config = dict(
    n_layer=9,
    d_model=320,
    n_head=5,
    n_kv_head=5,
    head_dim=64,
    d_mlp=1280,
    vocab_size=8192,
    activation='gelu',
    norm='layernorm',
    norm_place='pre',
    norm_eps=1e-05,
    positions='learned',
    qk_norm=False,
    attn_scale=0.125,
    bias='none',
    tie_embeddings=True,
    parallel_block=True,
    init='normal',
    init_std_qkv=0.0177,
    init_std_o=0.00417,
    init_std_up=0.0177,
    init_std_down=0.00417,
    optimizer='muon_variant',
    lr=0.0137,
    weight_decay=0.018,
    lr_head=0.0106,
    warmup_steps=200,
    schedule='wsd',
    decay_fraction=0.725,
    decay_shape='linear',
    final_lr_fraction=0.1,
    batch_tokens=131072,
    seq_len=256,
    doc_mask=True,
    train_tokens=664200000,
    steps=5068,
    dataset='wikipedia_en',
)
Each number is 50 + 12 x the weight over its row's rms, rounded and kept within 0 to 99. Layers, rows and columns count from 0. The size before them is the row's rms in percent of the matrix's.

# layer 4 MLP up, 1280x320, rms 0.125, rows 465-508, columns 160-239
100:47 62 72 57 62 39 54 56 43 50 39 63 61 40 37 47 46 61 54 30 59 55 64 71 62 55 33 37 49 50 40 46 43 35 34 47 60 39 61 39 39 58 63 49 53 35 62 44 42 38 79 55 47 45 46 52 68 54 55 49 42 41 50 52 30 58 51 54 54 53 47 38 55 27 47 61 57 41 53 63
102:57 34 27 45 49 39 59 71 39 46 10 41 55 44 54 50 54 63 19 30 48 63 10 47 39 57 52 48 64 47 53 67 38 81 42 53 33 57 55 45 49 47 39 71 66 42 44 57 69 38 69 38 56 41 62 38 59 63 30 62 46 46 43 36 49 30 34 55 52 36 39 36 38 40 49 47 71 48 64 49
100:50 54 35 40 62 43 44 44 25 64 72 68 61 65 57 27 43 58 32 46 47 71 73 63 54 56 28 24 20 54 62 38 54 54 49 68 69 50 67 52 54 57 19 55 51 48 38 55 40 53 41 37 33 26 72 37 45 36 31 29 48 58 39 73 42 70 56 50 59 19 35 47 59 55 55 45 55 30 62 44
101:68 51 23 54 69 47 54 74 62 49 75 53 63 42 59 69 50 53 44 52 59 56 43 39 58 62 64 52 63 34 32 51 49 72 51 32 63 62 66 46 65 54 55 53 77 42 49 37 43 45 68 21 46 17 54 37 72 59 40 54 47 48 36 26 67 55 38 66 54 60 40 77 45 53 42 38 41 48 33 41
105:61 57 48 67 56 53 33 56 49 46 60 62 76 55 62 45 36 47 66 53 48 39 56 53 37 34 58 46 60 71 46 64 55 81 35 58 58 26 34 51 23 49 49 63 57 55 53 58 51 38 63 78 41 51 53 46 39 53 57 50 36 41 48 30 27 50 56 57 43 45 61 45 52 60 52 24 66 70 40 61
099:30 49 54 48 48 78 26 50 53 57 39 43 40 46 68 51 43 45 29 40 71 52 52 62 66 41 45 41 70 44 35 43 52 24 52 39 54 60 35 57 44 44 21 41 60 54 69 64 59 45 46 48 52 57 28 30 48 41 61 54 40 55 46 43 35 54 22 62 66 58 57 43 46 44 65 40 42 45 54 38
105:42 31 57 48 71 38 78 41 41 43 41 41 22 55 66 58 51 68 59 48 42 43 29 56 60 38 64 45 40 51 31 55 52 50 43 56 44 37 50 48 49 61 59 45 55 43 68 45 68 47 60 35 35 60 55 37 31 76 41 59 51 56 55 34 52 49 47 41 54 43 40 63 39 43 54 49 57 46 62 75
104:73 49 57 48 39 33 50 55 40 39 26 48 38 47 65 60 66 66 45 47 63 43 49 33 74 53 71 53 39 16 43 53 49 48 47 39 67 13 38 36 45 37 51 29 49 48 68 56 50 57 50 31 44 34 25 63 54 40 55 66 51 49 56 37 33 35 44 65 50 55 81 83 62 60 32 67 37 58 55 52
097:65 72 54 42 36 34 48 50 41 53 39 45 30 60 37 52 58 51 36 46 51 49 46 61 67 66 50 52 39 47 58 53 41 45 50 45 43 53 46 36 39 50 47 26 48 35 72 46 40 81 38 22 34 43 44 46 37 45 52 66 74 38 41 31 33 56 57 57 50 53 30 54 41 47 43 71 51 52 37 52
094:43 27 53 43 45 58 55 55 35 74 59 58 58 59 36 47 58 36 68 60 58 38 41 36 49 48 38 36 34 40 44 48 35 53 63 54 61 68 50 66 67 47 53 44 36 46 50 58 39 38 46 42 54 55 45 62 56 55 59 52 40 81 40 69 64 58 51 32 42 35 67 66 61 58 50 33 60 57 35 35
100:34 47 36 49 56 58 42 45 43 49 42 45 39 49 57 56 62 52 44 31 42 24 65 54 39 40 20 55 61 47 49 59 33 49 76 32 52 43 43 55 48 51 35 33 65 42 63 48 65 59 65 40 61 47 36 32 42 34 62 45 36 56 51 60 46 48 47 63 64 55 45 50 68 45 62 22 48 48 43 43
100:27 38 52 45 57 49 66 64 60 49 65 53 34 71 50 16 35 23 46 40 52 74 15 58 51 49 36 70 55 60 46 57 48 47 45 57 61 56 65 41 53 70 38 33 45 47 62 65 49 70 50 30 28 57 42 38 63 44 56 72 58 47 61 34 43 36 60 48 46 43 46 43 58 33 53 51 43 41 37 68
104:65 41 53 59 61 61 37 40 55 42 47 49 52 40 51 38 37 36 55 46 40 57 56 72 64 48 55 48 60 31 60 39 62 68 58 31 26 62 48 38 53 42 49 38 81 67 55 41 54 51 57 46 52 38 52 66 32 58 54 25 51 46 53 51 37 59 50 35 59 51 34 53 52 40 72 65 51 57 43 56
105:70 42 57 63 68 49 46 33 37 48 43 67 53 59 40 43 72 56 28 70 56 54 53 40 62 50 57 41 71 66 44 60 24 58 33 44 65 59 50 71 39 66 70 58 46 69 23 27 66 44 63 51 58 46 17 33 37 40 65 60 32 58 49 66 42 62 52 44 48 38 56 60 80 58 31 59 63 54 24 58
101:73 68 37 35 46 53 24 59 57 51 49 22 51 51 36 38 82 54 47 61 59 63 26 67 41 59 57 45 37 51 36 58 60 53 49 32 75 68 54 71 55 51 46 68 36 51 44 63 45 54 50 53 26 85 63 43 50 42 63 49 75 50 26 43 53 59 50 45 50 48 60 61 66 47 49 40 41 47 34 53
108:47 40 55 50 39 48 45 53 54 45 62 40 47 48 34 31 50 47 57 63 48 33 21 74 57 41 56 51 47 44 60 51 52 46 47 51 58 52 31 14 25 50 45 47 49 71 43 46 11 63 65 54 54 50 67 38 61 45 47 45 52 26 76 39 48 51 54 76 61 74 59 54 49 43 58 34 53 54 47 51
100:60 40 46 52 41 66 73 46 44 49 63 53 42 55 67 59 71 27 50 62 34 48 72 41 46 44 45 52 37 69 75 47 46 58 42 64 47 25 57 34 64 39 45 60 42 79 55 36 62 52 27 51 52 59 52 57 54 43 61 75 38 46 38 46 47 54 69 63 40 36 77 35 48 55 36 52 48 50 48 61
101:61 37 38 62 77 47 36 32 27 49 36 49 36 62 38 54 48 39 60 39 54 54 33 50 64 53 48 57 26 59 49 45 42 46 50 46 60 41 74 45 52 44 29 69 52 64 60 63 28 54 29 68 48 45 54 44 39 59 62 62 42 38 44 40 48 55 62 62 60 63 74 41 51 36 60 64 47 59 46 64
094:57 53 41 24 52 66 47 47 58 58 39 50 57 65 51 51 57 37 53 57 37 59 43 59 48 55 47 48 74 45 53 30 56 57 38 54 44 23 21 37 58 55 32 16 48 62 36 66 52 60 59 44 35 39 48 38 39 69 55 60 53 61 57 58 55 50 45 68 65 58 56 61 72 47 49 64 55 65 52 51
101:40 41 33 41 35 60 57 37 56 69 32 66 62 53 41 57 59 61 42 40 46 46 46 31 40 56 38 73 67 38 49 56 80 47 30 56 37 56 51 61 48 53 30 38 42 46 54 45 55 53 46 29 48 54 44 50 40 40 52 63 55 41 50 33 40 45 45 70 71 37 71 56 30 28 31 28 47 44 38 54
098:48 32 64 42 36 51 56 42 60 46 59 30 57 42 67 41 73 46 63 60 70 44 38 39 53 44 28 46 46 68 59 61 41 67 51 31 66 24 60 49 64 66 44 54 31 58 61 51 48 60 67 54 45 43 52 51 36 78 45 45 51 36 63 59 36 47 61 52 62 30 48 48 57 47 57 58 47 51 37 60
095:50 49 44 59 58 51 59 34 70 42 43 38 35 38 49 66 55 52 70 76 39 56 38 52 43 44 45 44 61 38 53 18 51 38 63 51 52 70 17 43 43 42 57 54 46 59 45 70 46 23 64 40 41 76 41 51 45 45 57 45 58 39 41 32 36 41 74 60 48 32 47 38 47 53 70 29 65 36 37 61
095:48 35 66 65 61 40 58 56 69 46 60 35 36 51 64 46 61 47 70 52 53 67 61 62 35 31 63 39 49 51 57 66 74 64 45 43 50 60 27 44 63 26 58 71 42 65 68 59 34 48 52 46 47 56 53 49 51 58 49 59 52 51 50 68 42 66 32 45 54 41 68 42 60 35 40 32 59 50 23 40
099:54 58 49 27 45 51 70 43 61 52 66 39 23 39 57 39 23 23 48 36 41 55 26 69 22 40 66 54 42 76 59 37 53 68 71 62 44 62 62 49 61 13 58 43 48 87 44 55 44 40 68 27 41 52 48 49 64 52 65 57 66 33 60 43 50 50 62 32 29 54 40 60 29 51 57 41 45 67 44 49
099:33 51 64 37 76 45 53 56 40 58 43 54 62 58 35 57 52 46 38 55 54 55 41 52 48 64 62 60 49 42 47 51 59 58 24 29 46 51 48 53 32 40 65 47 61 56 45 69 32 47 61 50 40 64 60 41 40 63 60 51 43 48 59 53 32 54 44 54 39 30 39 52 59 67 32 44 58 54 48 55
098:52 19 59 56 38 35 57 33 56 40 56 58 28 52 39 47 46 36 57 57 77 49 57 56 59 48 41 28 48 41 58 43 76 60 60 44 61 50 49 57 48 52 49 40 53 59 47 49 50 68 69 54 55 73 45 42 47 63 46 54 53 60 47 51 68 44 42 55 65 44 51 46 52 45 33 54 73 67 66 50
093:56 58 39 47 46 47 33 35 50 67 49 35 45 34 68 62 46 35 63 53 43 66 34 60 44 57 41 55 34 43 61 60 51 72 36 48 60 58 50 46 52 56 50 47 79 36 43 33 52 58 41 51 30 37 74 30 55 36 39 43 36 66 63 85 57 42 51 41 43 47 28 33 44 57 47 37 45 61 48 56
100:50 55 64 51 52 39 54 55 44 51 37 65 30 36 49 60 34 59 51 62 55 41 35 59 45 45 46 60 34 59 45 36 59 46 35 51 53 66 79 61 51 51 40 50 52 46 37 58 47 66 73 41 47 54 63 47 39 52 60 50 63 26 58 30 47 63 51 67 53 34 62 40 56 47 46 42 50 58 58 49
110:38 51 54 36 56 80 18 77 54 30 55 75 51 34 35 72 55 56 44 44 56 67 42 54 39 66 58 44 41 57 52 36 49 48 59 57 49 39 36 45 35 66 54 62 53 76 59 61 59 46 56 37 43 50 45 59 46 34 54 51 71 76 32 32 54 31 46 63 47 75 54 40 61 52 39 58 36 46 60 59
108:35 55 48 60 64 34 48 62 53 49 45 41 54 39 57 78 72 36 77 40 57 46 48 50 70 58 51 50 43 22 63 36 70 63 56 52 58 50 57 62 61 57 46 45 30 34 41 50 62 31 53 62 68 37 33 69 50 34 60 46 68 40 40 58 25 58 33 47 70 49 48 52 45 50 37 49 48 25 62 60
106:46 27 32 70 49 32 59 32 60 62 50 63 68 46 52 38 53 65 61 54 63 39 41 45 30 59 37 47 48 32 37 50 46 50 56 35 43 59 55 67 59 60 34 48 59 41 65 53 57 38 61 45 45 55 44 65 38 53 47 49 36 36 28 54 48 57 21 37 48 51 71 51 37 64 53 69 49 47 41 37
090:40 54 51 75 40 59 40 41 58 43 39 57 60 58 48 58 47 35 65 50 55 46 56 61 49 52 33 60 53 46 48 30 47 48 49 45 31 44 44 50 63 53 69 57 43 46 73 44 49 32 62 45 36 56 44 46 47 66 46 50 51 37 59 30 53 49 42 31 50 34 50 36 64 67 49 52 58 79 35 69
102:42 38 38 59 59 42 61 46 43 70 51 62 75 43 24 51 44 61 52 79 47 55 66 41 45 60 74 64 47 55 52 60 43 40 46 59 52 62 63 42 35 51 49 27 62 55 51 46 54 52 65 44 78 41 60 44 56 53 64 36 44 40 42 77 63 60 49 66 47 25 50 42 62 87 57 38 36 59 35 34
106:61 28 45 49 53 58 37 54 42 48 47 61 50 63 31 36 56 36 38 57 33 68 40 47 55 42 45 59 59 39 56 51 52 47 44 46 59 33 61 59 40 55 45 43 47 64 43 47 59 41 40 54 45 66 56 61 65 57 67 69 37 44 58 43 36 61 38 31 51 46 43 38 62 59 49 53 37 71 53 60
097:63 40 48 51 38 35 57 35 68 39 51 50 53 46 51 41 76 38 49 48 39 48 51 27 48 47 51 43 52 57 61 61 37 50 54 62 46 48 44 43 50 41 64 37 35 43 53 52 47 64 35 46 49 70 47 55 54 45 32 38 64 33 45 11 64 25 59 43 55 54 60 40 60 74 46 70 62 41 55 58
105:51 48 47 31 42 36 48 51 57 56 47 47 43 71 52 44 38 49 67 55 27 59 53 47 71 61 37 55 27 54 58 69 51 52 44 51 42 66 54 42 74 33 28 38 58 42 63 20 31 42 56 51 68 48 55 50 47 32 39 57 73 47 65 56 31 63 52 60 69 41 68 47 66 54 37 50 30 49 45 35
100:52 55 65 63 49 52 54 50 39 36 62 45 66 49 33 42 54 46 13 79 59 73 40 46 70 56 64 42 63 33 41 26 73 63 51 43 47 45 64 53 68 32 61 33 44 58 48 51 52 33 44 55 53 57 54 37 59 70 50 40 59 45 47 50 46 59 40 53 57 67 38 57 38 55 49 36 53 50 54 48
104:41 62 34 41 55 54 64 51 41 38 35 60 43 45 46 24 62 42 75 29 54 45 37 52 47 48 54 43 56 55 56 55 62 44 42 53 65 59 48 55 52 34 54 50 44 56 80 65 44 53 58 23 53 37 44 54 36 66 51 56 49 48 54 63 57 45 32 82 50 45 61 45 51 60 39 52 54 74 59 41
102:54 36 57 51 54 56 54 42 42 35 73 57 59 41 68 46 42 41 50 71 60 54 63 56 47 60 59 50 53 43 31 54 57 50 70 38 59 53 19 54 33 58 51 52 50 58 71 49 62 66 47 50 33 64 34 52 56 41 66 61 48 51 57 52 52 55 48 47 58 35 50 53 50 51 42 45 41 59 33 66
099:59 70 53 45 64 53 52 31 27 44 42 51 47 52 68 64 34 81 58 60 39 53 51 47 63 45 38 55 49 53 32 17 49 25 46 87 41 31 29 62 42 26 22 54 41 57 63 64 42 36 41 63 57 59 37 30 36 84 66 51 61 51 46 51 49 70 54 57 21 43 58 50 37 48 72 33 54 52 32 48
099:70 48 43 55 48 18 44 47 41 61 37 89 27 55 58 41 40 60 29 61 46 52 50 58 56 38 43 49 47 64 43 70 36 35 50 45 42 40 48 40 67 49 57 75 46 29 32 49 45 44 57 69 74 33 50 68 52 37 67 35 65 57 73 53 51 43 40 40 63 51 49 53 57 45 43 67 38 51 42 54
101:45 52 55 46 51 49 64 54 67 51 25 68 41 44 44 35 48 57 32 61 53 63 48 45 48 56 50 51 63 49 52 46 43 47 67 50 60 66 69 72 42 67 46 42 57 75 34 45 44 40 70 49 76 39 57 72 58 49 45 52 57 50 47 37 31 32 44 52 36 43 66 51 53 59 67 40 54 65 58 26
097:36 55 42 30 58 57 50 59 36 57 42 61 36 58 45 53 56 60 52 20 55 50 38 41 54 63 49 41 48 64 61 48 64 44 36 28 57 38 48 68 68 68 57 49 60 32 33 39 35 55 36 57 53 38 45 48 43 21 47 45 69 72 25 57 49 34 64 60 39 42 59 58 61 66 60 30 69 50 50 32
100:54 40 38 41 40 67 48 40 37 51 48 46 23 40 41 45 48 66 57 51 50 50 65 62 59 65 53 48 56 44 74 37 45 37 54 41 49 53 55 55 42 73 51 36 55 51 28 21 49 39 41 40 45 48 57 41 66 31 49 51 52 55 20 57 34 42 41 61 53 65 42 20 68 44 52 61 52 49 58 67
# layer 4 MLP down (transposed), 1280x320, rms 0.0627, rows 465-508, columns 160-239
099:51 58 52 74 46 59 23 55 42 60 56 47 32 65 62 29 61 51 33 65 41 52 56 92 78 51 14 60 44 46 57 46 39 56 52 67 50 50 38 44 56 46 26 51 61 42 41 45 32 53 33 45 53 67 38 49 56 36 60 31 36 69 55 44 68 39 57 44 56 70 71 57 35 55 35 61 34 49 53 56
102:65 52 49 46 42 56 50 52 66 55 53 53 70 43 31 48 55 37 47 51 53 32 47 57 40 59 63 14 65 21 41 58 56 35 44 35 27 43 37 60 59 56 60 34 41 36 57 42 67 43 57 37 45 53 51 51 51 58 43 43 49 65 56 47 67 35 45 48 62 63 74 58 73 70 66 26 58 52 50 47
101:66 45 37 64 58 26 49 27 68 34 51 69 29 50 23 48 33 40 38 39 31 62 38 44 28 35 61 48 51 55 53 19 50 41 36 42 44 51 39 56 42 56 82 60 28 36 54 54 63 65 19 41 46 50 35 60 51 47 48 55 48 49 56 45 47 37 40 49 33 31 48 65 47 68 44 36 17 37 57 53
103:41 50 26 34 52 30 61 33 30 52 65 46 49 48 52 58 56 39 58 30 60 46 68 49 28 64 60 55 31 51 35 58 42 65 57 26 57 55 31 48 53 57 55 60 58 61 50 57 73 38 44 52 64 84 52 21 60 31 49 45 49 75 49 59 46 75 56 50 52 84 47 40 52 74 54 42 64 53 29 44
102:48 59 83 50 45 45 55 41 45 55 38 35 61 44 45 47 35 53 65 68 56 60 63 35 71 53 27 57 55 51 62 48 56 46 57 50 44 38 60 44 48 51 56 78 62 52 48 72 42 46 48 40 52 30 32 59 64 44 31 62 46 39 42 59 72 47 49 30 66 40 76 50 23 56 65 61 44 84 52 71
103:50 60 87 74 48 35 63 53 72 40 50 54 34 19 25 50 35 25 38 55 59 55 36 58 41 59 63 38 57 45 61 38 43 54 35 41 58 49 61 48 50 46 80 43 55 47 57 63 59 65 40 49 65 70 42 41 39 65 55 74 36 48 64 52 53 55 50 57 59 59 33 65 47 42 48 44 61 50 68 47
103:44 44 36 45 74 45 36 36 51 38 46 34 20 37 34 52 51 28 56 47 39 63 56 65 60 56 65 41 49 45 47 68 45 63 15 45 65 37 61 41 63 64 55 54 51 58 40 48 53 36 41 35 52 45 44 46 53 37 63 44 64 39 31 30 46 48 43 45 52 40 46 29 46 38 55 44 33 62 69 54
098:39 42 33 56 36 39 57 49 50 64 41 58 49 52 39 49 19 49 43 49 48 50 56 64 52 61 64 72 62 48 47 30 46 62 44 56 47 40 47 53 47 47 50 64 56 47 39 52 45 42 45 35 48 53 41 51 31 56 29 32 57 59 45 56 73 49 72 37 42 52 59 72 54 50 47 59 36 35 47 40
094:68 67 52 47 53 68 69 54 57 58 56 70 56 54 40 74 46 58 61 50 64 38 59 47 56 38 65 60 39 44 16 52 57 69 45 60 43 48 47 65 57 25 53 41 42 45 55 56 49 44 50 47 55 51 66 40 46 44 40 55 52 59 56 56 60 63 45 48 45 29 54 49 60 55 53 40 65 52 56 66
099:45 68 30 41 50 32 39 45 58 69 68 43 24 59 46 30 30 49 54 53 38 29 66 49 56 54 54 29 54 43 52 50 61 69 56 37 50 57 48 38 40 75 34 36 53 53 57 28 57 49 34 51 48 68 45 57 35 32 36 36 43 42 56 51 51 27 53 63 48 39 64 41 49 51 51 59 41 41 65 58
101:55 66 55 59 53 49 58 56 57 44 72 55 39 66 31 42 43 27 53 47 55 41 44 39 68 20 47 63 34 60 55 55 54 54 40 41 54 35 68 38 12 48 50 65 56 30 53 57 33 26 58 46 51 56 48 52 44 49 41 35 46 45 84 62 67 47 50 39 55 62 37 76 22 38 52 61 55 55 70 65
093:74 45 56 51 53 51 43 49 42 36 38 42 50 26 47 67 36 37 40 55 46 21 50 88 42 45 46 45 31 48 52 35 37 41 45 49 60 59 57 59 47 47 43 55 53 57 42 46 48 32 72 55 71 57 48 44 46 40 47 48 76 34 62 56 33 68 43 38 59 73 45 44 51 49 64 54 52 58 45 49
098:47 60 62 45 40 40 53 45 70 52 17 42 64 72 64 48 55 37 62 44 56 34 47 62 68 46 77 40 58 42 59 60 52 59 54 51 48 34 60 47 49 64 48 51 59 38 32 31 40 59 40 44 33 55 65 59 33 48 65 35 49 66 38 62 49 55 62 59 45 14 48 32 59 58 55 39 61 47 54 58
104:49 56 23 56 35 33 38 44 35 60 53 40 34 58 33 49 41 36 63 62 50 46 50 57 57 67 61 51 58 48 49 57 61 45 46 64 50 64 56 39 63 37 66 51 43 35 69 52 51 66 41 60 42 38 69 44 30 61 35 30 59 77 48 64 62 62 26 52 72 55 21 64 44 51 63 24 50 57 59 39
101:60 45 45 28 53 59 35 53 59 64 50 33 59 29 56 46 41 62 41 31 45 58 40 59 41 31 69 46 52 51 53 40 70 45 50 51 40 34 67 61 60 49 60 58 66 49 46 53 38 47 51 52 72 41 66 60 52 50 52 56 36 52 36 59 63 35 50 57 41 37 21 62 52 25 52 19 81 47 56 42
105:50 56 44 40 58 71 38 60 72 48 38 52 74 36 62 57 53 38 45 74 51 41 52 48 46 62 60 27 41 44 50 48 57 46 35 61 54 51 47 59 40 49 55 43 25 58 63 71 35 46 46 56 46 29 51 57 46 74 24 51 59 77 46 64 44 37 39 70 51 53 45 51 44 43 58 61 46 31 66 52
105:36 27 48 52 53 49 40 58 64 42 21 53 60 66 37 36 44 47 51 41 38 43 50 34 47 76 38 45 67 52 61 45 38 60 55 28 42 65 48 43 52 51 44 72 38 62 46 57 47 65 57 47 72 57 56 45 50 47 71 52 61 41 50 48 56 44 38 43 72 64 32 64 52 42 53 68 71 57 56 60
099:47 70 55 43 41 42 48 27 58 62 37 31 67 43 51 50 72 22 21 51 52 58 50 44 19 37 50 55 50 56 67 43 47 59 26 60 60 60 63 62 49 43 53 51 63 43 43 38 68 48 51 66 31 41 41 54 51 58 50 58 37 49 41 45 54 60 45 58 56 56 43 38 51 69 33 41 56 30 46 46
090:40 30 63 42 38 40 51 67 34 51 63 60 59 39 58 58 55 34 77 58 42 52 45 58 47 64 54 41 66 56 45 33 34 43 40 49 47 67 63 62 59 47 70 72 56 57 51 52 60 30 45 66 63 47 50 59 66 68 46 47 60 37 57 62 25 55 33 50 48 36 52 48 33 54 64 54 33 32 58 51
104:56 64 36 46 34 57 48 39 48 47 50 62 44 49 49 57 57 50 16 42 56 41 60 59 39 58 40 38 72 41 60 52 53 58 52 57 31 54 45 46 47 36 46 35 40 33 39 51 53 45 47 28 72 53 53 36 50 46 52 71 38 57 65 46 61 30 57 44 56 43 29 43 38 51 53 53 39 52 36 45
100:71 85 61 40 59 52 60 50 56 52 44 51 48 43 62 40 42 65 46 38 36 47 56 75 52 81 47 78 38 56 53 33 56 64 81 49 23 40 56 59 50 53 62 41 48 32 64 54 32 33 59 31 43 55 46 34 50 67 46 65 54 53 47 57 63 67 56 63 52 40 58 45 39 43 43 54 54 45 55 58
095:39 51 69 68 56 67 55 62 40 39 60 66 58 68 75 48 62 60 32 56 46 41 66 56 61 37 49 43 46 59 45 65 38 52 71 38 49 61 61 40 62 46 53 43 38 37 44 43 45 81 69 46 39 59 62 20 63 45 51 42 49 45 45 52 53 60 45 46 54 48 69 41 36 63 33 78 36 44 60 40
089:53 51 54 62 57 49 40 46 35 58 43 55 52 44 42 50 26 48 38 40 54 48 53 41 66 47 42 53 52 45 30 63 30 34 31 44 60 37 57 67 45 69 55 39 39 31 38 62 54 41 58 63 50 54 40 58 40 38 52 49 34 54 47 39 54 57 37 41 57 46 53 33 51 60 51 56 32 44 47 64
093:42 41 43 36 64 56 38 47 44 49 62 45 56 54 39 59 38 67 51 52 44 43 51 44 35 35 56 42 67 52 51 59 61 36 42 42 56 59 30 41 44 55 42 51 62 64 49 35 50 71 70 44 35 32 53 61 33 50 42 57 58 47 57 49 58 66 40 21 76 44 30 70 63 49 62 46 15 49 40 59
104:54 44 54 41 56 60 41 34 58 56 33 54 73 38 46 42 57 37 54 67 39 59 51 39 58 53 51 24 65 31 53 42 36 28 59 58 56 48 49 68 52 53 46 32 43 52 72 55 70 40 40 32 69 58 51 58 39 63 51 58 32 66 34 39 42 54 40 65 45 40 68 32 34 61 56 52 63 71 57 73
099:30 69 63 35 60 76 53 56 48 51 54 48 51 52 41 41 61 47 64 49 60 37 50 48 42 62 40 55 20 41 47 26 37 60 45 53 66 29 47 66 47 55 60 62 42 43 64 40 57 53 49 46 54 47 53 56 38 49 46 60 43 42 46 53 32 38 35 48 63 47 47 49 31 61 87 30 50 34 43 52
097:37 59 75 43 50 54 47 18 52 43 36 59 47 45 18 29 52 60 74 77 37 71 59 18 50 53 47 49 49 35 74 44 50 28 38 48 73 44 69 52 41 45 40 37 43 56 59 67 53 52 36 54 47 48 37 66 47 37 62 48 51 46 62 55 53 46 40 59 61 40 37 45 58 65 43 61 72 61 62 53
102:61 44 36 64 52 51 43 73 67 62 48 52 38 55 23 57 58 47 49 65 54 36 44 40 66 28 52 56 41 49 53 59 32 55 43 57 48 61 64 44 67 39 67 57 54 47 53 41 52 49 41 26 51 40 62 58 51 36 37 49 26 69 38 37 57 44 14 58 40 49 50 48 29 66 62 38 43 55 53 59
108:44 52 58 39 54 63 46 51 26 53 64 55 50 57 58 55 59 68 59 44 57 67 28 58 35 66 47 64 47 62 56 61 33 42 62 45 62 34 37 70 29 51 41 55 66 53 52 43 49 44 55 36 63 35 48 74 44 55 72 58 63 51 54 39 72 48 49 45 66 26 54 48 63 66 39 44 50 49 45 29
115:60 66 39 58 28 47 30 40 56 38 56 62 61 42 79 37 43 37 64 50 62 29 49 38 57 61 49 58 47 42 49 30 49 66 54 51 38 44 51 44 63 35 43 29 47 21 37 61 24 62 44 58 58 44 52 61 50 59 54 56 54 64 51 27 67 71 44 35 40 60 54 58 45 50 56 63 40 50 57 53
105:44 61 42 52 29 44 67 40 58 54 54 53 65 44 33 52 48 37 59 67 15 45 56 77 49 49 39 36 53 40 40 41 63 33 57 51 46 51 30 44 46 42 58 52 41 63 31 54 54 53 46 43 38 48 46 34 43 70 30 56 69 66 39 71 32 41 51 50 53 63 53 48 38 92 59 65 29 64 39 57
090:52 46 41 24 69 43 50 36 23 75 48 48 28 28 39 40 62 43 55 59 59 58 53 32 38 69 69 50 42 33 43 46 50 51 54 56 64 56 50 45 57 55 60 39 50 43 39 45 44 38 52 53 66 39 39 32 51 41 43 60 62 54 48 59 55 67 41 51 52 60 32 58 48 34 50 34 59 47 42 48
110:64 65 51 46 46 30 57 50 55 44 72 37 39 47 54 52 49 36 34 52 41 43 52 44 37 60 56 45 62 48 81 45 66 36 41 40 78 48 75 51 57 36 35 42 52 57 47 60 56 61 50 39 42 40 45 44 57 48 53 80 27 66 68 56 61 55 54 36 37 63 41 57 43 44 49 33 41 60 62 41
106:49 47 52 58 60 69 36 47 39 58 44 62 56 35 51 44 48 61 65 59 68 51 37 37 36 60 31 55 55 49 38 26 55 37 55 49 41 55 56 61 46 39 35 48 57 66 51 43 43 78 39 41 41 61 58 58 62 56 50 35 57 42 29 41 56 49 63 58 61 66 54 47 75 71 56 34 32 26 65 68
098:66 32 48 69 47 51 51 59 76 60 52 72 53 73 66 58 49 58 57 52 39 52 42 69 52 44 48 32 40 39 46 62 55 42 40 30 73 23 54 54 38 63 65 66 55 47 53 28 48 57 53 74 45 51 58 52 53 42 59 27 43 48 63 67 51 50 53 55 32 60 59 72 45 33 60 65 41 48 49 39
101:48 53 40 34 38 21 45 37 51 64 51 52 58 53 37 54 55 76 38 68 50 40 48 46 63 67 71 45 48 47 50 59 41 42 47 72 56 51 47 58 63 60 47 57 57 42 46 59 63 50 68 45 79 55 70 38 57 60 56 62 42 56 56 64 69 45 51 58 35 38 48 63 48 45 56 34 44 50 49 50
095:36 46 59 47 41 45 41 51 50 43 32 33 44 41 68 46 25 63 50 29 54 54 33 55 58 47 76 58 39 30 45 67 46 44 38 56 41 21 50 52 37 52 60 51 18 61 45 44 51 45 52 58 53 34 38 42 65 43 46 28 31 56 54 57 58 40 47 44 73 21 62 62 54 73 50 58 49 50 47 47
101:56 40 39 59 40 52 55 40 51 60 56 44 52 38 32 49 51 57 48 43 59 48 41 65 47 49 55 44 47 48 45 52 57 50 44 41 45 82 56 68 42 57 41 21 70 50 09 67 53 52 46 43 52 42 39 22 53 52 42 58 58 56 37 44 63 43 42 16 84 37 46 29 52 60 44 43 50 47 47 37
097:58 36 51 62 43 23 67 44 63 33 43 49 64 47 34 48 35 44 64 38 61 43 43 58 47 41 38 63 62 60 48 62 60 42 49 49 52 50 57 22 50 42 70 53 41 71 46 80 55 56 28 72 47 64 65 44 53 36 39 57 52 59 48 48 46 67 53 42 61 39 48 30 52 65 55 53 50 71 42 36
100:59 50 68 56 46 65 66 61 64 40 44 56 49 53 65 49 30 50 40 55 64 53 29 42 59 74 43 63 59 61 46 53 38 65 52 45 49 49 53 62 65 72 48 32 54 29 55 65 52 88 73 48 42 09 47 42 52 63 58 20 69 50 62 27 56 46 79 49 54 26 33 67 65 56 29 45 43 58 65 38
099:55 45 47 55 36 46 47 52 56 63 56 54 57 45 60 40 50 55 80 57 50 48 41 57 44 58 88 37 37 56 51 43 30 70 63 47 37 45 50 36 23 38 47 38 37 54 55 39 69 51 58 37 40 46 70 44 41 45 55 88 46 66 56 33 43 68 50 36 34 52 50 45 52 41 55 40 36 33 53 35
101:37 26 36 57 27 60 47 48 64 43 57 39 49 40 52 63 77 66 52 53 87 62 58 53 41 45 51 48 52 61 50 56 54 32 39 57 48 49 46 52 51 33 37 47 45 50 49 61 55 20 50 60 49 56 35 37 45 51 31 61 65 70 55 45 38 20 36 63 65 53 56 56 42 40 33 54 51 39 64 52
096:53 54 62 63 26 55 40 52 41 60 60 47 54 50 47 56 26 29 49 53 50 42 59 61 71 48 31 59 62 44 44 43 39 62 46 41 62 59 56 55 55 59 57 46 58 61 38 38 48 49 46 46 63 62 44 57 37 51 62 56 41 46 58 41 63 81 34 64 43 66 39 44 47 26 50 59 61 46 52 51
098:34 55 40 67 23 40 54 44 54 66 49 60 64 45 54 41 57 42 38 49 43 46 33 51 42 31 38 55 57 65 59 52 67 56 51 43 58 62 71 46 44 50 45 64 49 56 48 64 43 60 46 44 47 31 39 47 51 44 50 48 57 68 76 52 52 67 41 41 34 48 61 73 46 70 51 56 40 61 44 64